python train.py --n_layer=11 --d_model=160 --n_head=2 --n_kv_head=2 --head_dim=64 --d_mlp=448 --vocab_size=7817 --activation="swiglu" --norm="rmsnorm" --norm_place="pre" --norm_eps=1e-05 --positions="rope" --rope_base=10000.0 --rope_fraction=1.0 --qk_norm=false --attn_scale=0.125 --bias="none" --tie_embeddings=false --parallel_block=false --init="normal" --init_std_qkv=0.0455 --init_std_o=0.0108 --init_std_up=0.0455 --init_std_down=0.00579 --optimizer="soap_variant" --lr=0.006 --beta1=0.95 --beta2=0.99 --weight_decay=0.034 --lr_head=0.00826 --warmup_steps=200 --schedule="wsd" --decay_fraction=1.0 --decay_shape="linear" --final_lr_fraction=0.0 --batch_tokens=16384 --seq_len=1024 --doc_mask=true --train_tokens=84330000 --steps=5148 --dataset="wikipedia_en"
Each number is 128 + 24 x the weight over the matrix's rms, rounded and kept within 0 to 255. Layers, rows and columns count from 0.

# layer 8 MLP up, 448x160, rms 0.176, rows 202-230, columns 0-79
[[119 114 115 135 139 108  93 130 142 156 141 154 106 153 115 135 138 101 108 139 130 149 126 149 146 133 165 156 160 137  99 139 129 142 118  87 130 136 147 159 120  98  91 147 145 126 162 123 137 147 135 134 122 116  77 114 113 111 110 111 146 115 129 109 133 145 141 172 138 119 140 132 122 128 111 124 137 113  89 155]
 [135 107 129 154 150 150 105 136 130 122 147 111 120 112  93 151 147 137 123 148 118 118 115 107 143  82 125 132 165 125 139 138 150 111 160 180 145 100 147 133 128 168 110  80 149 121 143 120 107 171 108 114 146  85  93 124 131 160 132  95  84 183 114 100 147  43 171 141 139 186 149 145 184 140 100 144 127 136 105 117]
 [116 157 149 115 151 124 122 100 138 123 117 105 158 164 148 163 147 115 143 133 127 127 111 125 140 152 112  72 147  99 137 120 115 171  91 110 119 116 141 130 125 131 101 142 142 160 118 142 124 159 167  92 121 109 165 107 117 149 111 136 143 126 116 154 137 148 142 126 136 100 112 119 138 178  67 182 181 149 119  71]
 [136 112 125  81 158 138 126 146 111 113 104 149  74 101 120 148 112 105 121 162 135 159 153 108 143 125 123 123  99 120 164 109 165 157 129 134 131 158 114 112 146 115 129 136 102 118 178 120 108 142  96 151 140 117 162 141 118 139 131 132 120  91 124 132 122 122 108 134 105 129 134  74 120 119 145  89  76 151 136 119]
 [ 83  89 156 135  99  94 119 120 131 136 119 111 141 162 159 118 114  99 126  90 159 126 129 137 142 110 172 102 141 108 137 154 111 108  99 125 138  90  89 103 149 121 169 149 131 146 107  89 120 122 123 126  35 153 121 105 132  98 147 134 120 127 118  93 144 113 150 139 144 107 115 159 157 102 122 117 150 144 115 125]
 [140 146 103  89 124 118 117 106 128 126 154 147  86 110 109 130 166 101 145 103 119 134 172 143 118 111 101  88  86 147 151 142 138 176 130 182 150 145 129 162 127 142 145  93 132 140 128 133 125 161 115 143 114 122 165 131 100 115 170 161 102 154 122  99 115 131 122 130 117  92 131 144 126  79 118 113 137 115  85 135]
 [134 123  93 118 129 149 122 111  99 165 174  83 166 108 117 201 123 115 142 138 113 108 102 137 112 156 142 158 148 148 129 102  89 160 105 132 117  92 152 120 116  77 124 155 135 128 119 126 131 133 113 141 120 134 143  81 124  73 147 159 190  98 152 108 110 103 146 131 143 175 168 146 117  96  99  91 138 153 124 131]
 [135 154 116 131 172  90 106 125 110 113  73 150 105 129 164 143 143 117 145  58 107 139 107 131 135 137 114 151 101 151 138 138  95 104 181 163 102 128 101 102 126 176  97 101 121 208 110 148 113 107  87 151 173 129 151 133 146 138 118 133 126 124 120 137 102 171 129 113 115 135 104 149 137 184 107 125 139 136 147 118]
 [138  88 146 150 134 138 165 117 110 143 153  90 110 143 113 130 132 154 155 192 114 129 165 138  86 112  68 106 121 156 152 110 117 124 146 169 104  66 143 144 161 120 142 133 119 130 148 114  98 168 143 126 123 161 137 105 140 122 106 113 147 156 104 110 107 145 117 154 114 117 137 120 114 124 132 124 132 125 117 146]
 [129 120 105 150 123 110 137 111 204 144 130 103 112 139 118 119 158 126  55 135 117 120 149 137 106 122 112  90 108 137 131 113 140 110 138 171 158 166 148 159 149 150 138 158  95 123 147 138  82 140 158 119 126 153 153 123 106 124 116 143 101 106 123 144 109  97 149 192 146 160  91 148 134 137 114 171 118 145 105 126]
 [150 142 120 139 145 104 112 126 148 106 111 141  92 105 131 118  90 124 175 148 132 140 133 161 121 118  74 129 122 118 126 110 110 104 142 126 126 139 105 171 113 117 134 123 115 134 159 131  99 112  81 129 104 122 147 172 151 125 154 175 132 152  90 144 114 144 123 106 134 186 150 114 111 130 144 118  95 155 118  96]
 [139 133 103 114 119 125 173 130 129 150 119 124  90 131 122 132 146 178 128 131 135 116 118 115 111 103 121 115 109  99 116 101 136 156  96 111 134 142 164  94 177 167 129 110 142 148 132 133 123 146 144 107 155  74 132 142 104 145 167  98 130 155 163 145  92 142 136 132 102 151 107 120 152 130 122 136  87 120 124 124]
 [128 145 154  99 115  92 122 109 204  95 134 181 146 134 118 133 122 111 129 133 146 132 121  97 122 102 136 125  88 131 127 138 101  98 142  71 128 109 137 192 143 115 160 153 148  82 141 111 162  88  97 112 100 108 166 124 139 144 170  92 143 106 135 151  95  76  94 112 145 137 152 117 126 121 122 135 145 110 134 142]
 [123 109 109 126 127  68 104 123 149 109 144 107 118 169 105 128  83 128 134 123 138 132  90 156 110  95 115 123 165 129 186 118 134 148 138 144 131 122 123 105 126 133 121 148 146 186 121 123 165 150 116 174 189 168 167 136 152 186 167 165 127 131 122 126 154 113 152 104 134 104 187 164 141 157 124  82 129 143 113 107]
 [136 118 132 125 126 125  84 159 113 170 108 140 125  83 134  98 121 106 111 145 132  82 116 122 152 154 145 156 130  99 106 145 147 173 120 121 133 159 128 146 108 111 126 158 104  97 150 104 163 135 101 120 105 141 131 144 128 102 145 125 126 104 122 128  79 186 128 166 124 124 187 141  92  98 145 159 129 146 137 141]
 [148 127 120 118  74 134 147 134 126 143  96 160 105 130 121 125  95 144 163 122 101 106 100 167 143 136 101 138 133 102 122 131 147 159 154 113 112 156 149  71  85 143 148 146 167 132 180 147 162 145 127 140  86 136 161 138 117 129 133 111 157 134 136 114 106 157  84 110 115 141 135 131 113 136 111 105 135 101 119 103]
 [120 149 117  69 129 137  66 126 120 166 131 159 130 135 140  94 133 134 108 108 128 153 129 149  97 157 111 116 164 135 137 161  98  98 114 109 167 117 114 159 121 131 139 132 123 134 153  88 124 170 170 136 117 159 123 150 118  93 173 104  99  97 133 111 161 129 167  85 105 142 102 167 108 150 167 116 140 140 131  84]
 [147 110  85 138 100 126  91 146 118 138 100  56  80 127 182 101 125 131 134 124 181 125 119 151 162 120  98 103  80 108 111 159 146 139  95 157 134 107 151 120 106 137 127 107 114  83 141  91 143 137  90 120 140 105 108 102 141 153 127 125 112 141 124 145  74 179  92 106 146 122 130 152 129 126 100  84 127 143 141 146]
 [131 111 106 107 149 107 138 127 120 103  95 153 131 177 140 164 131 109 105  78 182 124 137 166 138 112 121 112 146 136  90 123  99 160 140  96 172 137 128  81 147 111 161 144 111 131 161  90  88 128 111 136  96 108 126 171 119 133 111 150 140 119 144 118 149 127 144 153 126  71 114  95 163 115 170 135 149 105 117  92]
 [108 131 160 142 141 146 118 133 137 115 128 161 114 130 145 158 155 136 131 131 124 115 130 118  80 108 150 146 148 118 119 143 170  96 143 167 118 128 150 130 122  99 143  79 117 162 131 119 107 126 159 175 145 177 157  98 149 128 123 130  97  96 112 125  94 108 109  85  83 114 156 127 122 156  97 117  85 150 135 111]
 [137 158 112 122 175 105 129 146 148 118 152 138 132 145 144 161  83 149 112 120 161 119 131 153 127 126 151  99 142  76 134 120 146 109 122 173 109 160 159 176 127 108 122  73 117 137 110 129  94 128 123 146 122 178 138 105 132 160 142 106  85 104  96 108 108 131 115 157 145 107  87 140 107 129 129 121 132  80 138 116]
 [144 131 151 119 114 132 154 100 144 168 144 151 163 131 136 170  94  72 170 127 121 110 125 119 117 161 104 123 102 130 168 106 105 126  95 157 140 133 180 127 126 106 150 152 142 129 106 132 109 145 110 159 161 132 121 142 126  93 115 106 156 131 107 166  84 152 105 100 156 133 102 122 134  92 146 137  79 174  81 134]
 [169 130 147  70 146 116 110 142 110 101 153 126 132  91 126 128 108 134 126 107 128 163 131 137 129 126 122 145 135 136  85 118 142 131 135 121 170 115 110 143 131 102  95 129 127 131 133 161  91 156 107 122  92 112  98 117 146 126 102 114 154 160 147 144 150 132 157 155 155 155 149 112 114 106 129 139 175 137 150 133]
 [134 154 113 191 117 155 105  61 196 145 117 150 147 115 144 133 107 161 155 166 100 133 156 104 100 156 165 107 102 114  89 110 137 172  79 161 172 164  99 116 141 142  96 150 138 156 155 123 169 114 164 105  93  87 112 130 206 115 133 106 103  93 146 158 115 119  95 136 176 137 151 113 114 132 124 140 112 173 153 177]
 [128  89 132 147 121 103 111 102 114 114 100 139 104  97 159 105 119 145 122 127 147 132 115 116 130 116  91 152 133 133  94 100 134 154  99 134  95 123 144 128 131 117 141  92 128 113 143 108 126 139 142 177 117 122 125 110 105 115 138  87 106 109 123  95 100 128 132 113 125 117 135 189 125 130 126 114 177 188 125 127]
 [120 192 175 107 108 136  90 116 143 137  81 151 122 120 134 134 144 157  79 119  90 118 116 116 184 145 127 128 106 130 119  92 160 150 111 125  96 153 110 114 102 143 102  96 114 147 116  70 100 125 107 128 129 106 155  81 116  97 131 104 129 125 127 113 140 114 131 126  69 117 133 156 127 107 106 108 124 150 124 136]
 [107 138 137 155 115 121 152 129 120 142 130 127 151 118 133 140 164 133 140 165 141  97  91 113 133 139  99 105 115 140 142  75 158 121 142 117 164 139 125 153 137 105 128 123 150 155 136 138 134 155 158 155 124 170 153 128 151 129  89 109  90 134 113 142 165  83 119 115 135 157 170  83 138 139 162 118 103  95 117 142]
 [139 162 109 135 142 134 117 135 128 156 120 129  85  97 124 140  87 106 145 149 129  96 130 135 110  92  90  94 147 117 150 122 130 106 144 133 135 118  81 105 116 115 148 118 115 127 157 183 203 172 133 127 100 118 127 152 135 155 102 132 146 112 139 125  98 154  91 149 128 107 131 143 120 105 147 134 126 103 114 145]
 [124  90 101 125 176 113 182 126 147 104 146 152 144 134 120 113 119 118 135 127 141  88  90 133  97 135 137 148 140 118  89 127 138 110 124 177  96 114 132 130 133 130 151  85 109 160 146 114 148 181 117 110 185 133 194  59 113 101 101 103 128 116 110 119  80 125  81 155 117 119 110 131 150 129 178 102 135  89  90 147]]
# layer 8 MLP down (transposed), 448x160, rms 0.173, rows 202-229, columns 0-79
[[127 133 181 105 100 147  78 156 111 111 143 127 141 124 156 121 116 135 152 134 163 121 129 146 127 137 147 126 128  83 108 146 119 126 128 105 128 124 117 177 101 132 115 128 146 153 170 109 135 123 131  87 132 120 145 115 184 176 146 126 157 105 146 114 193 125 122 139 124 115 152 111 126 116 109 148 144 122 127 112]
 [114 116 139 103 104  95 118 143 138 122 115 163 123 105 115  96 127 106 130 232 152 112 145 117 148 111 131  94 162  87 112 108 132 112 161 142 120 140 173 156 149 150 147 147 169 107 136 103 116 178 134 130 121 133 150 140 129 126 128 155 121 118 138  99 123 115 112 137 151 136 122 116  86 154 123 119 126  90 153 112]
 [155 114 180 140  82 159 136 111 110 198 125 147 104 145 153  87 109 105 147 127 136 117 150 150 135 162 107 161 125 135 122 137 138 104 136 122 130 165 121 124 131 133 129 183 127 146 143 102 158 135 161 143 107 110 116 174 159 116 117 100 104 166 148 111 100  99 141 105 177 154 155 119 143 153 166 115 110 115 134 111]
 [111 139  87  92 113 150 176 135 122 112 104 128 104 111  96 138 123 170 154 166 116 165 121 108 112 119 122 139 134 145 136 149 112 109 122 115 135 125 137  92 126 100 144 148 152 127  89 124  98 141 150 116 133  91 106 127  91  86 157 151 125 140  82 145 127 147 139 106 145 113  95 112 121 113 116 106 133 146 160 137]
 [ 84 100 117 178 134 156  89  85 154 107 168 146 127 160 142 106 111 132 120 141 162 112 150 139 114 106 130 162 149 115 144 144 109 159 133 124 123 112 167  85 119 130 157 148 146  99 147 141 109 121 135 187 130 136  93 125 136 119 107 111 106 176 136 100 103  88 101 152 113 141 142 155  87 121 112 137 115 155 117 154]
 [123 133 132 108 106 159 163 136 150 173 146 153 151  92 160 119 123 152 122 125 119 105 119 121 110  98 161  68 146 146 144 144 104 139 141 124  98 122 176 123 137 132  79 136 143 121 129 148 132 116 131 136 143 137 147 121 133 121  85 112  58 152 145 140 103 148 123 119 111 145 143 125 110 189  99 148 145 133  79 108]
 [106 177  95 109 146 131 105 125 179 127  74 143 120 134  92 131 104 123 174  98 132 147 178 139 167 129  82 169 123 107 113 108 135 113 148 110 116 142 155 128  84 128 132 121 101 155 119 157 133 121 118 125 161 152 128 139 147  86 126 168 115 125 154 174 163 159 121 115 149 114 104  69 133 121 144 139 130 139 100 153]
 [120 113 106 117  99  44 138 131 125 148 127 131 132 142 141 144 169  94 119 125 153 145 110 131 160 171 115 154 128 126  88 135 150 149 107 138 138 135 138 168  89 130  80 206 146  74 119 123  80 111  97 143 153 113 160  98 111  97 190 177 129 119 135 129 112 164 153 143 164 147 111 171 111 139 108  87 126 117 159 125]
 [ 93 121 130 137 122 139  99 183 131  83 123 144 143 107  99 121 132 145 103 163 145 126 107 119 139  83  87 134 172 101 138 150 142  87 161 126 140 127 134 140 128 105 136 155 107 103 158 115 150 113 121 112 149 138  96  89  88  73 136 155 130 134 119 130 104 134  96 128  99 134 151 148 125 153  85 101 137 129 155 136]
 [140 132 112 116 103 118 146 167 121  96 141 116 132 104 104 113  98 142 143 104  88 136 147 114 119  82 157 138 141 107 146 113 134 189 108 104 141 152 161 135 155 190 118 167 171  94 164 165 121 149 105  81 145 127 123  87 121  66 134 153 138 141 136 127 135 127 144 127 131 187  95  87 129 135 122 123 162 123 104 163]
 [131 130 128 166 109 118  84 143 109 101 102 128 120 136 146 120 118 119 140 106 151 101 103 148 132  93 144 112 126 136 112  95 125 105 106 137 144 120  88 100 143 177  96 146 103 127 169 102 148 150 157 128 111 117 118 131 138 139 143  88 130 114 170 145  81 151 143 144 142  97 161 137 126 119 154 161 105 131 120 127]
 [142 130 115 139  87 154  87 160  78 158 108  85 151 131 106 118 110  99 134 135 121 151 132  93 115 107 137 132 119 123  94 127 118 119 140 144 182 142  79 129 109 109 120 115 139 133 147 115 181  79 120  88 171 123 107 152 114  92 145 149  99 137 131 135 112 147  85 104  99 154 115 112 123 136 104  94 106 150  99 151]
 [135 144 152 139  93 174 129 126 157 152 143 114 127 197 124 125 101  82 127 156  99 167 176 122 144 119  96  64 139 180 136 150 124 122 164 136 151 139 119 139 103 142 128 105 120 138 123 128 164 157 102 126 106 136 120 110 159 105 109 126 125  97 118 121 145 143 138 125 102 181 123 155  90 149 106 151 108 114 111 180]
 [119 127  74 110 153 202  97 145 149 123 121 129 103 124  86 155 144 164  83 135 160 105 133 146 154 145 118  95 113 171 156 141 157 103 131 125 127 152 106 179 119 138 119 101 117 135  59  98 119  85 123 118 113 135  96 104 130 146 123 125 117 151 112 155 138 114 105 104 154 104 149 100 154 172 113 134 125 141  95 105]
 [126  99 152 122 108 109 109  87 160  84 151 109 153 135 132 136 142 139 122  65 143 132 141  88  64 129  93 148 126  96 105 103 157 119 134 137  87 123 137 128 200 166 130 109 125 109 125 144 136 144 134 119 106 101 131 100  83 140 150 122 146 153 152 156 152 164 141 127 137 110 121 135 155 136 126 138 103 140 114 110]
 [130 157 147 157 138  93 158 133 163 143 119 104 116 161 127 109 132 145 166 159 127 142 105 149  85 143 150 119  70 169 125 164 133 153 182 141 123 141 121 147 130 102  86 155 123 147 126 128 123 109 108 111 127 135 131 122 116 142 122 132 126 109 100 149 135 133 139 141 138 128 128 123 114 137 188 126 118 135 117 130]
 [113 140 102 169 103 191 137 110 107 113 123 105 125  91 149 120 138 146 133 129 135 128 115 110 145 136 145 132 124 141 143  97 120 151 116 135 132 132  98 131 198 145  93 156 115 112 129 136 110 101 177 129 112  97 126 125 121 151 129 121 117 152 129  94 140 104 152 128 115 128 119  71 159 101  92 108 121  88 112 125]
 [164 109 147 149 144 156 118 134 168  84 120 134  71 157 114 101  80 132 113 160 138 130 169  95 138 120  98  90 107 130 105 195 141 151 140 102 159  67  57  61 114 103 155 148 146 117 125 162 166  91 115 154 161 114 132 167  98 111 129 156 149 135 103 100 145 153 136 155 124 106  85 134  87 176 166 129 128  99 163  96]
 [111 116 197 164 159 133 173 105 115 129 132  94 143 120 142 130 126  80  90 131 145  98 136 141 190 134 131 140 157  70 128 175  93 155 142 135 175  97 155 129 152 128  94 103  89 144 134 126 128 135 131 116 114  98 104 127 155 100 108 100 101 174 152 146 145 165 141 178 138 171 121 107 175 127 115 101 137 150  94 136]
 [122 142 144 122 178 129 115  82 175  72 146 126 131 149 110 104  99 135 167 168 125 134  75 115 127 144 155 157 189 141 137  85  98 106 120 123 107 156  94 129  92 116 122 110 152 127 106 142 153 123 173 102 108 162 141 112 134 139 139 124 123 117 121 130 109 110 116 122 156 116 117  93 120 140 179 114 160 130 160 117]
 [108  95 135  94 142  89 102 129 157 137 144 124 116 137 117  58 150 103 155 134 145 154  97 108 128 131 134 105 142 130 158  71 132 171 107 128 121 145  86 109 153 144 109 132  67 143 147 130 110  96 161 141 122 101  88 149 106  95 139 117 117 118 144 135  91 153 150  96  71 144 104 153 114 121 155 125 141 151 117 125]
 [131 127 158 106 108  84 147 138  87 131  97 106 138 121  80 172 187 144 144 131 110 146 181  98 101 130 105 145 122 124 137 102 108 144 140 128 132 140 115 144 154 112 137 139 136 146 151 123 132 125 150 132 105 117 157  94 128  89  91  69 131 130 112 162 154 128 110  97 118 148 114  83 125 106 150 164 142 120 105  74]
 [124 155 130 158 148 167 122 130 168 147 140  95 143 123 152 162 148 145 114  97 133 110 159 146 122 104 146  96 142 109 151 149 113 120 116 157 145 170 134 129 113 104 148 128 115 121 149 132 143 145 122 126 142 107 188 115  91 124 129 168 121 141 134 137 118 127 133 136 116 110 139 139 166 156 139 161 102 160 138 139]
 [ 87 125 135  76 154 116 134  90 138 167 144 142 124 126 113  91 109 148 124 109 110 153 112 127 135 135  75 120 141 161 108 145  83 168 102 119 126 155 132 111 170 172 184 128 101  94  93 135 139 154 132 143 168 148 154 188 160 149 124 134 139 207  85 145 122 141 128 129 136  95 159 122 150 144  75 128 127 119 154 123]
 [132 113 120 124 101 219 118 128 126  92 157 127  64 102 127  70 126 144 114 115 131 124 153 138  81 141 126 148 131 124 125 144 100 139 104 149 158 135  80 160 134 128 116 135 106 123 115 168 133 146 124 162 163 123  94 108 136 126 115 120 164 116 132 152 127  87 103 135 145 117 161 134 173 111 100 150 111  94 135 109]
 [147 137 119 116 142  97 119 127 193 107  98 118  89 154 114 136 143 118 121 173 130  84 111 141 162 150 148 169 144 104 117 141 138 147 121 153 137 109 141 121 131  84 130  90 133 109 137 145 160 166 159 108 103 132 116 163 154  90 106 134  88 114 111 111 170 126 127 115 132 122 136  92 115  85 161  93 104 125 129 156]
 [107 110 143 123 114  83 120 122 119 126 123 128 111 138 146 149 156 111 106 140 155 109 116 113 138  88 121 101 140 156 119 133 106 153 135 122 130 172  87 118 116  80 131 128  86 124 154 128 139 133 129 113 138 107 113 109 156 145 119 162 109 146 124 173 140  78 106 108  96  97 194 156  95 173 153 125 157  97 105 162]
 [140 129  79  91 111 157 105  97 103 148 129 165 127  90 106 167  98 141 163 119 105 122 121 130 145 144 113 149 132 173 135 109 122 117 127 157 180 133 130 132 131 115 140 117 124 156 122 122 140 125 118 135 128 154 136 154 148  80 131  79 139 138 170 131 118 109 116 136 129 115 119 124  51 158 126 148  87 144 114 136]]
# layer 8 MLP gate, 448x160, rms 0.185, rows 203-230, columns 0-79
[[165 152 171 129 189  97  51 134 165 116 110 142 138  93 155 127 130  87 137 146  92 115 153 139 112 126 176 138 140 104 175 177 131 152 125 145  97 121 171 138 139 160  78 116 108 119 163 155  95 130  80 103 170 124  81 137 127 102  76 119 164 127 115 118 167 133 104 101  64 120 112  89 107  83 127 114 112 119 111 107]
 [116 170  98 122 174 127 143 125 163 159 169 121 158 143 133 108  98  85 138 123 128 153 127 149 160 175 134 128 138 108  94 138 129 125 111 167 115 122 158 137 148 122 117 128  89 125  98 140 158 112 134 118 120 116 141 157  73 123  97 150 161 134 116 101 117 112 146  59 108 125 122 114 113 127 111 135 134 110 118 109]
 [ 99 136 113 111 139 103 122  86 104 149 176 107 147 177 122 151 127 138 162 122 110 142 138 100 131 128 108 133 146 114 146 146 107 129 112 112 131 125 175 136 142 103 120 151  94  73 113 113  99 166 149  59 136  83 153 133 134 158 141 145 127 140 111  72 133 121  93 123 142 125 128 158 137 146 107 134 147  97 123 149]
 [158 122 109 138 136  96 145 141 143 107 138 147 141 103  83 109 123 108 151  95 128 117 158 144 110 127 146 130 138 130 161 159 128 163 157  88 167  85 135 110 102 132 110 154 112 152 121 130 116 118 115  76 128 176 125 109 127 155  95 134 160 131 151 147 111  92 149 125 120 141 123 119 129 120 136 100 175 141 165 128]
 [156 128 113 124 121 160 105 179 137 145 108 151 109 181 123 111 160 136 168 123  81 132 110 133 130 130 127 116 103 107 164 158 134 133 101 126 159 129 137 153 158 134  75 126 129 135 145 159  99 138 138  98 157 180 167 146 100 148 104 124 130  84 132 144 146  91  99 113 147  87 131 127 159 113 126 149 174 171 159 102]
 [171 141 136 104 140 123  97 170 129 153 119 111 154 138 156 149 157 148 128 129 106 152 139 155 193 138  79 121 117 132 141 117 135 100 137 112  87 138 132 104 178 127 162 102 112 146 180 122 151 146 135 139 113 167 121 128  92 124  35 138 146 134 154 161 123 161 102 146  91 144 139  93 123 159 181 131 159 126  93 162]
 [ 84 148  84 166 100 109 136 103 114 171 148 138 145 155  80 142 158 183 156 149 133 148 172 169 121 151 152 149 136  75  75 109 126 150 139 182 155 136 172 163 136 100 135 203 124 122 152 101 127 148 114 134 104 143 133 127 114 125 183 170 176 116 137 112 120 109 126 134 165  85 106 105 145 154 123 127 156 163  74  73]
 [147 135 105 129 169  95 136 192  99 148 148  95 163 136 118 109 139 128 148 182 109 123 141 100 138 108  91 115 121 112 179 153 118  92 122 145 110 104 144 143 141 131 101 116 159 105 122 136 118 160  94 139 125 118 130 145  89 117  91 110 130 139 100 115 124 138  82  76  74  88 112 120 146 132 146 136  98 117 113 137]
 [148 105  89 132 125 147  40 129 118 142 125  97 110 120 131 134 128 136 141 107 118 169 153 152 111 104 132 132 108 130 167 153 115 103  96 122 142 131 131 123 134 138 160 136 120 122 159 154 120 147 122 126 116 135 127 129 152 143 118 154 145 112 115 115 166 129 156 165 147 145 141 137 148 146 139 149 137 124 181 123]
 [162 144 153 134 132 151 103 134 137 124 129 179 143  86 127 122 141 142 114 167 110 134 112  56 144  76 153 138 170 112 165 119 114 146 111 118 140 137 128 115 146 133 121 137 121 155 157 126 109 160 102 120 105 100 133 126 156  89 113 116 120  98 160 129 158 150  85 149 107 149 113 145 136 151 145 113 115  94 125 141]
 [130 157 114 124  94 115 148 100 123  82 138 126 100 105 117 106  86 129  78 146 124 151 185 144  98 107 136 148 110  80 151 109 140 139 136 133  95 159 130  80 136 155 170 112  99 127 116 134 134 141 123 156 167 124 115 149 117  86 126 108 132 163 137 144 149 117  75 112 115 138 119 133 111  99 105  88 127 150  51  93]
 [145 183 115 105 134 120 102 138 130 127 133 126 116 133 126 102 125 124 126  99 131 148 136 100 144 143 145 173 104 142 171 108 114 171 128 134 128 145 121  55 126 119 138 142 105 139 135 156  98 143 103 170 109 129 106 135 170 103 132 147 143 124 166 145 185 164 121 189 169 110 144  90 159 151 105 139 149 105 139 147]
 [130 127 156 135 148  71 141 176 123 143 149 128 114 103 155 132 139 108 125 120  92 113 157 151 120 119 144  68 116  97  99 117 138 119 149  98  95 148 129 176 134  89 130 153 131 151 126 102 127 150 106 137 142 112 131 148  89 137 131 101 186 126 107  69 110 120 106 117 149 131 167 155  72 112 111 107 101 137 151  65]
 [ 92 135 126  68 136 112 138  64 133 125 135 132  91 128 131 132 131 128 147 130 100 145 161  86 115  64 106 161  97 129 147  92 138  91 156 171 134 149 121 112 111 111 135 145 103  92 142 143 116 131 119 143 130 117  97 119 118  90  98 131 134 134  97 129 138 169 117 145 154 136 142 117 104 185 158 127 108 133 119 148]
 [139 104 108 111  98 114 127 133 128 156 124 126 123 100  88 115 154 171 125 115 117 194 165 105 118 129 184 124 130  72 131 129 123 168 126 155 123 124  96 110 101 145 150 121 112 163 127 144 115 135 126 117 138 144  80 129 135 136 117 128 149  83 134 138  97 159 131 132 146 135 144  94 166 139 140 135 113  97 119 116]
 [120 187 117  98 100 142  84 166 172  70  93 111 121 147 144 149 100 116 165 121 118 145 130 148 123 110 155 147 129 127 113  86 143 144 107 160  51 121 168 108 124 108 111 123 129 103 110 121 132 147  90 138 110 165 141 113 105 100 159 127 143 127 142 135 136 176  94 120 114  75 135 150 107 108  78  99 136  98 124 125]
 [142 139 114 146 164  84  97 130 152  62 126 122 154 119 163 158 113 103 145 123 105 108 118 108 109 146 135 121 128 105 143 145 120 129 119 103 112 152 125  98 139 157 134 164 120 122  91 177 119 138  99 107  60 144 114  83  98 121 111 117 145 148  90 127 125  98 156 163 151 142 135 110 129 104 109  99 151 119 120 141]
 [158 136 156 122 114  87 137 145 116 116 144 115 128 169 110 158 108 112 116 118 184  98 164 134 129 176 166  89 181  77 121 177 112 143 150 110 171 166 162 124 163 116 104 149 134 149 132  68 139 169 128 134  92 161  75  95 119 162 110 122 116 123 201 153 123 189  84  85 145 130  76 120 138 131  92 141 163 126 128 129]
 [179 112 106 154 135  78 120 134 115 129 135 141 191 118  65 157  94 158 134 101 145 120 127 137 163 130 125 130 106 123 108 122 140 128 143 108 153 152 133 124 155 119 139 128 155  89 106  72  92 114 116 167 118 115 129 121  94 142 139 128 140 154 136 109 147 133 149 156 165 128 146 158 121 145  85 113  94 145  76  97]
 [120 150  96 114 125 117 130  92 153 132 114 100 149 135 133 119  72 162 117 114 148 118 128 123 147 134 119  84 130  92 116 118 131 110 112 165 127 142 132 146 102  90 146 149 119 141 102 128 148 140 137 124 152 191 143 135 143 159 149 147 137 113 117 128 108 145  75 124 162 169 110 130 145 152 166 117 131 140 147 136]
 [147 151 152 147 145 103 134 159 159 141 159 119 133 146 122 110 136  88 106  96 119 149 141 127  86 147 106 112 121 109  95 135  80 157 133 139 142 120  86 137 153 174 159 137 113 158 133 117 166 149 101 105 134  98 115 131 143 130 163 131 120  91 127  93 180 127  64  91 129 126 131 125  93 124 110  92 167 135 221 123]
 [104 116 123 145 131 144  75 133 133 145 157 130 103 109 177 132 115 137 128  89 137 124 143 104 143 119 148 117 130 136 108  81 137 107 117 138 129 127 120 150 115 128  90 111 123 126  89  87 160 163 161 157 133 125 127 115 141 151 125 139 145 119 103 105 177 149 103 175 127 150 101 125  80 122  55 100 140  96 109 149]
 [127 150  96 115 148  73 145 110 138 135 135 140 127 115 136 128 147  96 140 141 110 118 187 117  97 151 169 106  90  76 158 151 129 156 113 126 140 133 137 143 131  84 125 134 130 114  85 156 130 117 106 152 149 142 121 106 135  96 116 179 156 122  97 161  57  99 120 125 165 145  62 150 145 150  96 177 109 155  80 159]
 [121 106 151 130  90  93 119 125 129 109 136 104 128 138  97 130 150 150 117 110 130 124 112  94 134 130 134 105 130 144 128 144 151 118 120 107 140 120 128 121 120 100 122 145 178  84 151 140 136 165 155 124 120 161 140 117 122 146 135 115 135 114 114 116  71 134 114 100 154 141 123 183 117 137 124 135 115 103 102 163]
 [125 111 142  75 116 109 144 155 150 129  96 111 113 131 136 144 155 148 155  92 156 180 147 193 118 104 152 165 147 107 103 177 166 163 151 129 152 141 118 152 150  88 148 156 112 124 130 139 132 142 106 109 120 142  45  86 115  71 143 165 113 106 107 101 145 116  92 100 157  90 114  72 177 117 114 124 165 156 117  78]
 [166 157 112 134 137 116 103 149 134  87 147 167 122 127 159 137  91 129 112 110 156 166 143  84 131 112 132  78 104 144 101 158 116 118 112  94 124  77 103  85 170 107  95 106 144 120 143 151 153 112 141 126 110 145  93  97 129 121 147 145 140 100 118 129  75 133 145 172 135 150 127 148 123 136 160 135  95 107 124 162]
 [ 71 119 185 104 134 102 138 132 134 127 105 169 160 148 112 122 175  76 125 126 140 172 119 103 170 161 102 147 106 102 154 147 151 145 153 123  92 112 145 115 153 140 117 110 138 141 120 104 134 146  99 156 107 116 117 138 132 111 170 161 152 136 120 122 137 119 124  78 145  95 128 152 132 131 113 134 156 131 104 136]
 [130 178 107 155 140  96 113 111 148  98 143 150 103 138 103 128 125 166 121 110 125  98 105 167  97  97 145 134 182 122 109 123  83 157 112 180 143 114 175  99 119 150 131 142  82 126 121 121 126 132 153 138 122 151 128 107 150 175 138 145 138 134 120 106 141  97 149 123 172 160 136 158 122 165 125  96 134 110 128  80]]